Weights of a small GPT-style language model, trained from scratch on English Wikipedia.
Size: 11 layers, width 224, 7 heads of 32.
Architecture: LayerNorm before each block, rotary positions, attention and MLP in parallel.
Training: a variant of Muon for these matrices, 216M tokens, 7055 steps.
Each number is 200 + 20 x the weight over its row's rms, rounded and kept within 0 to 999. Layers, rows and columns count from 0. The size before them is the row's rms in percent of the matrix's.

# down: layer 2 MLP down (transposed), 896x224, rms 0.0552, rows 70-97, columns 112-167
# up: layer 2 MLP up, 896x224, rms 0.118, rows 71-98, columns 112-167
down70,088,206,183,186,189,173,197,202,235,230,219,217,180,189,205,217,195,200,219,194,214,205,174,223,191,208,162,197,197,173,198,242,204,164,194,260,222,193,187,175,215,175,217,195,223,210,194,221,227,182,176,217,159,224,169,215,282
up71,110,216,228,203,204,200,202,196,228,181,143,164,193,202,227,196,199,187,217,219,211,252,205,191,207,221,242,181,193,217,200,196,194,215,190,197,165,195,200,208,187,216,188,241,217,182,166,148,189,186,216,223,163,193,150,194,178
down71,110,242,224,193,187,195,202,222,208,182,165,186,208,183,218,193,182,170,233,212,183,235,213,200,194,193,219,167,203,199,213,174,203,193,170,200,183,196,209,188,169,227,219,213,237,207,181,191,200,201,184,231,182,170,172,203,178
up72,084,229,182,221,204,188,224,179,187,209,192,205,163,169,195,174,186,205,212,178,212,186,189,225,186,212,216,232,204,232,210,221,204,205,229,184,199,177,172,213,200,198,196,194,188,190,217,196,225,195,180,191,197,226,146,237,178
down72,085,202,213,230,199,230,226,190,191,209,170,185,214,247,239,167,192,197,205,172,211,182,192,194,188,230,202,207,192,194,181,210,200,205,213,189,174,186,226,209,156,203,208,187,186,197,209,236,242,169,213,190,179,178,199,200,218
up73,074,222,188,220,217,170,218,200,197,201,205,182,232,204,220,236,220,196,226,197,184,192,226,220,206,210,211,231,208,225,187,230,234,185,205,233,161,178,189,210,186,174,197,247,199,194,207,204,154,209,229,188,196,202,210,188,202
down73,081,193,201,232,202,214,229,190,211,206,216,216,182,201,194,197,159,227,194,157,186,233,198,182,232,214,166,172,208,169,197,210,179,200,222,190,167,162,250,214,210,183,170,171,209,200,187,214,215,195,226,176,197,177,248,240,186
up74,096,222,207,173,195,199,218,194,201,186,220,185,158,198,182,192,202,189,194,187,219,210,189,252,159,204,198,208,225,200,174,232,179,218,220,187,175,185,209,188,177,178,201,212,185,201,159,202,189,201,216,217,206,193,237,227,187
down74,098,213,210,139,191,206,208,200,201,208,213,186,167,182,206,201,231,201,179,181,214,218,198,236,182,226,207,158,225,201,223,208,198,188,198,206,185,203,169,231,185,188,249,216,215,206,170,195,195,192,182,194,190,182,213,212,165
up75,089,215,219,209,202,158,189,211,135,220,194,204,229,252,215,265,196,240,186,211,210,187,209,209,183,243,209,162,240,184,179,215,182,174,198,207,218,209,196,199,186,187,181,202,227,209,218,214,166,237,186,188,191,180,199,162,161
down75,092,205,215,168,214,167,204,185,161,213,177,211,183,222,182,245,200,209,181,196,208,168,213,169,200,182,216,202,197,205,163,230,201,154,223,202,186,233,223,187,214,177,188,180,223,206,209,275,183,209,208,199,200,187,238,218,177
up76,091,198,217,144,171,182,204,190,219,179,196,222,231,170,170,209,265,218,217,201,191,198,217,228,160,224,184,191,182,231,196,181,204,208,170,228,191,191,164,170,167,200,207,220,202,221,181,205,224,197,184,169,187,206,224,195,207
down76,086,192,222,211,225,204,188,199,172,206,174,199,192,222,182,203,195,243,200,200,221,196,194,185,219,207,210,220,173,190,209,231,204,181,198,216,210,201,195,199,202,175,186,184,198,176,216,191,214,179,197,220,178,207,191,191,217
up77,085,197,228,160,207,180,194,204,183,193,168,190,199,175,204,183,180,208,216,218,211,204,206,207,217,204,228,217,219,194,184,199,230,206,226,173,189,199,247,192,145,224,209,206,202,242,174,183,205,179,216,205,217,197,227,183,225
down77,086,177,221,148,201,185,221,223,184,199,178,184,206,179,189,193,216,173,197,212,204,211,200,205,213,221,215,232,168,203,190,209,198,204,218,193,202,219,211,203,182,238,190,203,203,206,177,209,201,174,245,208,235,196,220,196,210
up78,089,215,206,194,208,198,216,205,207,199,198,188,244,193,188,217,205,199,182,214,219,225,189,222,216,204,176,205,200,230,199,190,186,194,185,218,174,197,166,214,170,203,200,236,185,200,203,190,164,181,191,181,248,227,223,213,196
down78,085,222,180,192,233,212,175,183,211,203,200,184,229,198,205,184,206,181,167,211,198,202,200,189,215,205,189,226,175,241,194,206,201,241,221,217,178,183,193,195,143,189,195,191,184,193,216,212,206,211,183,183,223,192,199,216,224
up79,101,210,193,210,199,184,250,167,205,180,257,221,197,197,218,223,200,175,183,195,248,217,194,215,189,215,195,229,200,195,195,234,232,193,175,183,175,194,205,227,195,204,172,218,199,194,229,165,160,217,206,190,207,221,201,212,214
down79,112,200,204,198,157,227,209,234,179,222,205,175,182,216,238,190,232,209,195,183,205,171,234,211,207,188,190,173,197,171,238,195,160,208,214,204,219,168,188,238,229,205,247,157,182,177,171,238,181,215,218,184,164,230,207,240,179
up80,114,196,191,202,199,231,193,227,195,186,228,185,220,236,210,212,178,219,198,204,203,195,230,247,210,217,210,193,227,184,197,190,217,201,189,183,223,202,189,236,191,223,222,182,180,181,184,212,184,242,237,196,200,230,195,191,216
down80,092,222,199,207,210,175,210,172,203,213,166,206,178,198,200,187,206,164,204,189,200,200,147,180,216,190,187,219,169,212,200,230,159,207,210,205,174,201,214,163,209,163,184,236,233,189,205,219,220,182,165,233,193,155,216,196,190
up81,086,218,185,189,215,183,160,213,186,184,213,195,238,236,187,220,207,200,213,208,213,169,208,200,200,197,175,209,201,185,200,214,222,234,185,205,200,170,167,204,188,196,232,191,183,194,175,175,232,180,178,210,144,201,218,239,204
down81,090,208,203,206,217,240,183,218,206,188,177,173,199,199,202,236,211,196,184,177,214,199,183,186,193,168,203,201,192,180,182,232,220,240,201,200,208,206,202,222,191,189,209,182,205,173,176,189,211,216,182,200,207,196,215,227,174
up82,101,203,222,216,172,215,206,213,208,201,190,210,200,160,196,206,181,211,174,183,216,183,171,200,199,219,209,170,173,212,168,214,193,180,191,214,233,200,192,182,230,197,212,181,210,207,170,228,193,201,182,194,221,197,157,212,163
down82,103,207,176,171,191,188,212,196,193,202,210,210,228,214,213,215,166,201,198,158,193,209,232,210,212,199,201,188,204,182,189,130,218,192,191,151,197,190,186,188,170,210,191,202,167,167,177,177,171,154,168,171,208,208,215,226,181
up83,090,184,210,190,176,230,187,178,176,223,177,196,218,205,184,216,185,202,196,201,217,199,220,178,207,196,188,169,162,193,203,216,162,223,182,211,233,158,196,191,189,150,227,204,193,183,224,187,214,220,177,241,197,187,181,197,223
down83,087,218,178,192,210,203,199,236,197,222,222,188,180,188,202,219,175,206,208,220,204,219,210,195,211,212,174,202,210,192,177,179,220,192,222,201,172,200,214,165,205,213,213,228,184,197,194,213,161,194,200,194,222,174,214,229,209
up84,081,207,204,208,192,193,188,184,199,222,215,207,208,205,206,199,215,216,210,196,211,244,201,220,164,219,240,173,199,189,183,185,202,198,211,176,159,160,202,187,222,205,182,232,223,209,170,174,200,190,207,203,188,218,194,200,185
down84,085,200,180,270,215,231,181,190,202,201,174,198,214,216,200,193,212,181,197,201,205,239,198,189,214,191,212,190,186,188,246,180,220,203,192,177,182,171,205,206,195,209,160,216,167,229,194,209,204,164,200,221,177,223,196,189,195
up85,092,217,222,208,211,178,217,189,177,241,187,167,195,221,210,190,188,191,225,190,189,181,162,253,217,229,204,188,182,225,154,198,225,182,201,253,181,168,216,195,210,222,167,188,229,217,180,194,188,208,202,211,174,211,202,212,209
down85,091,219,205,226,228,216,188,191,166,211,214,204,208,229,183,161,203,191,189,220,191,190,200,189,243,215,213,183,197,208,236,178,179,194,186,177,215,154,169,199,195,149,220,192,180,213,179,219,249,160,199,221,184,233,195,212,189
up86,095,216,225,207,207,175,175,174,166,194,216,213,229,177,190,210,200,204,201,214,194,202,176,230,192,211,197,219,214,215,181,227,214,218,158,184,131,201,172,212,151,205,212,220,219,224,211,201,187,225,195,210,184,176,177,212,162
down86,094,170,206,207,238,230,200,230,210,210,221,187,212,166,180,199,177,200,179,208,183,200,234,165,222,209,189,201,214,201,199,184,135,200,224,206,222,192,201,203,206,211,176,189,214,199,254,202,190,158,178,190,192,212,204,177,175
up87,113,207,194,223,197,228,182,209,189,219,186,201,199,191,201,212,159,164,222,216,183,175,201,228,185,194,223,178,187,201,193,215,206,175,211,214,193,196,216,231,174,183,182,221,193,187,206,156,233,186,183,215,158,213,179,185,218
down87,094,201,198,217,209,196,191,212,168,183,190,171,213,191,176,184,210,193,157,209,206,196,175,188,226,207,178,228,185,248,171,172,203,187,207,225,228,184,246,192,204,191,221,177,201,206,204,192,213,188,213,243,201,184,207,174,220
up88,105,230,218,199,181,193,218,161,184,213,201,209,193,214,201,221,189,240,225,226,187,216,199,222,181,227,188,186,210,225,201,189,218,222,184,220,209,186,224,197,208,228,254,185,196,202,141,210,220,176,211,190,218,172,204,214,159
down88,105,208,224,188,201,194,191,231,232,218,222,218,218,192,197,228,187,219,209,238,222,197,205,189,203,197,222,219,224,187,188,215,215,209,234,221,215,199,189,191,196,176,216,191,208,200,193,168,160,186,199,190,229,229,174,214,187
up89,119,160,214,179,181,216,212,195,222,193,216,151,226,191,170,223,189,198,233,204,189,215,221,207,196,192,188,209,177,203,174,192,216,187,218,180,192,196,212,212,181,183,191,200,193,171,231,204,226,202,198,219,223,199,204,226,235
down89,118,216,196,197,188,218,187,220,176,190,194,194,183,144,184,228,188,196,171,168,214,217,243,214,217,193,214,201,189,187,200,228,207,196,216,178,181,193,193,208,212,213,193,173,209,212,196,219,189,213,225,184,211,199,193,200,220
up90,092,183,202,204,183,223,192,202,221,219,166,210,195,178,239,213,224,214,218,206,178,223,201,220,224,180,202,193,225,168,205,221,240,177,181,212,235,179,211,185,222,202,185,231,178,167,180,188,176,213,256,211,212,196,186,190,209
down90,090,213,169,244,218,240,187,202,189,211,200,188,209,156,222,192,203,187,191,197,201,263,191,216,169,182,229,206,223,172,190,202,204,213,177,195,212,184,235,172,213,171,201,211,196,192,207,214,220,184,191,232,216,180,228,197,191
up91,089,198,194,200,239,226,179,223,167,206,215,195,234,166,229,206,193,211,166,204,160,187,213,234,162,214,179,197,197,200,205,246,184,209,193,202,189,183,186,194,204,210,220,212,193,183,217,194,216,189,180,204,176,186,211,215,216
down91,085,193,180,184,236,234,197,228,193,184,241,178,226,196,213,205,185,199,172,213,158,195,199,250,161,238,195,180,179,222,179,246,168,206,184,206,175,192,188,190,188,188,201,193,197,186,214,177,182,188,220,225,222,193,210,229,195
up92,104,224,176,221,199,202,220,185,203,215,190,226,195,171,225,192,170,213,216,162,236,194,233,177,222,216,237,195,224,202,189,209,206,208,157,196,209,179,195,197,164,179,169,256,209,215,233,177,197,221,222,223,208,174,200,208,212
down92,102,209,192,180,185,215,233,223,189,188,204,211,164,196,251,219,175,178,213,225,219,206,215,185,201,198,190,215,193,220,198,172,194,194,210,209,179,178,209,200,188,207,207,213,193,206,206,198,182,200,185,178,226,220,201,211,230
up93,106,253,176,208,228,200,190,196,225,239,201,219,199,151,217,209,203,220,188,208,221,185,198,217,164,193,180,191,184,217,184,220,182,222,175,174,197,199,232,223,171,216,201,203,213,170,184,205,183,206,201,209,177,229,199,203,200
down93,106,188,228,230,200,213,207,193,170,193,225,155,179,226,218,224,219,213,199,196,201,223,214,190,205,217,194,246,193,172,193,189,193,184,157,210,165,192,184,188,199,217,231,206,202,205,196,185,215,190,234,240,208,226,188,182,179
up94,088,195,212,215,180,241,210,207,216,207,194,207,211,194,230,196,162,219,212,195,223,184,207,171,181,276,204,198,184,219,202,222,184,206,201,200,185,158,192,189,196,248,190,198,214,205,215,209,190,191,189,190,206,210,187,238,194
down94,090,207,173,202,193,186,185,214,175,240,228,214,201,172,203,209,176,188,212,192,197,209,211,196,178,207,185,240,219,191,208,184,191,212,186,178,191,197,247,181,213,202,202,186,184,219,200,219,195,207,196,212,200,204,173,242,170
up95,085,178,200,193,188,202,180,215,180,178,220,200,213,210,203,193,174,162,189,195,211,212,199,206,181,198,221,189,184,145,167,182,184,211,222,179,201,207,196,200,212,249,230,170,222,237,170,193,189,220,238,189,185,235,194,226,167
down95,082,172,206,214,222,224,184,197,167,214,228,216,179,191,211,209,191,166,167,160,207,162,187,205,207,192,209,208,211,174,192,189,188,203,214,192,200,183,192,201,200,234,199,212,189,219,194,185,199,196,182,164,188,204,208,204,170
up96,093,200,200,189,211,173,193,213,162,201,236,164,191,220,177,193,205,182,213,215,187,186,198,204,182,173,202,171,225,183,189,223,203,160,178,203,209,232,220,197,216,231,183,185,197,216,203,198,256,229,202,160,211,246,184,173,215
down96,099,165,191,194,189,167,215,201,193,231,209,186,201,206,217,203,213,195,205,172,173,203,226,214,185,188,187,160,172,227,183,184,224,191,200,183,184,200,178,195,198,219,218,203,214,234,228,172,173,222,218,191,184,185,183,226,186
up97,103,179,221,205,193,187,192,210,243,214,179,221,215,215,196,227,156,238,177,170,212,184,211,177,233,222,198,213,152,200,209,228,219,179,201,177,176,200,194,186,177,207,174,204,237,181,204,147,178,193,179,208,209,211,204,205,202
down97,109,190,187,195,221,203,199,185,213,209,174,202,172,254,220,212,189,205,213,198,169,212,198,197,178,178,185,203,197,186,218,209,179,222,226,223,245,215,180,214,233,186,181,186,173,180,212,235,214,249,189,183,194,221,204,208,164
up98,086,201,197,190,196,211,243,234,241,189,204,204,230,200,172,202,177,194,208,198,208,181,202,150,191,213,214,180,206,176,246,210,232,217,217,191,208,185,159,228,191,173,213,221,183,198,203,229,222,215,217,186,187,192,228,196,187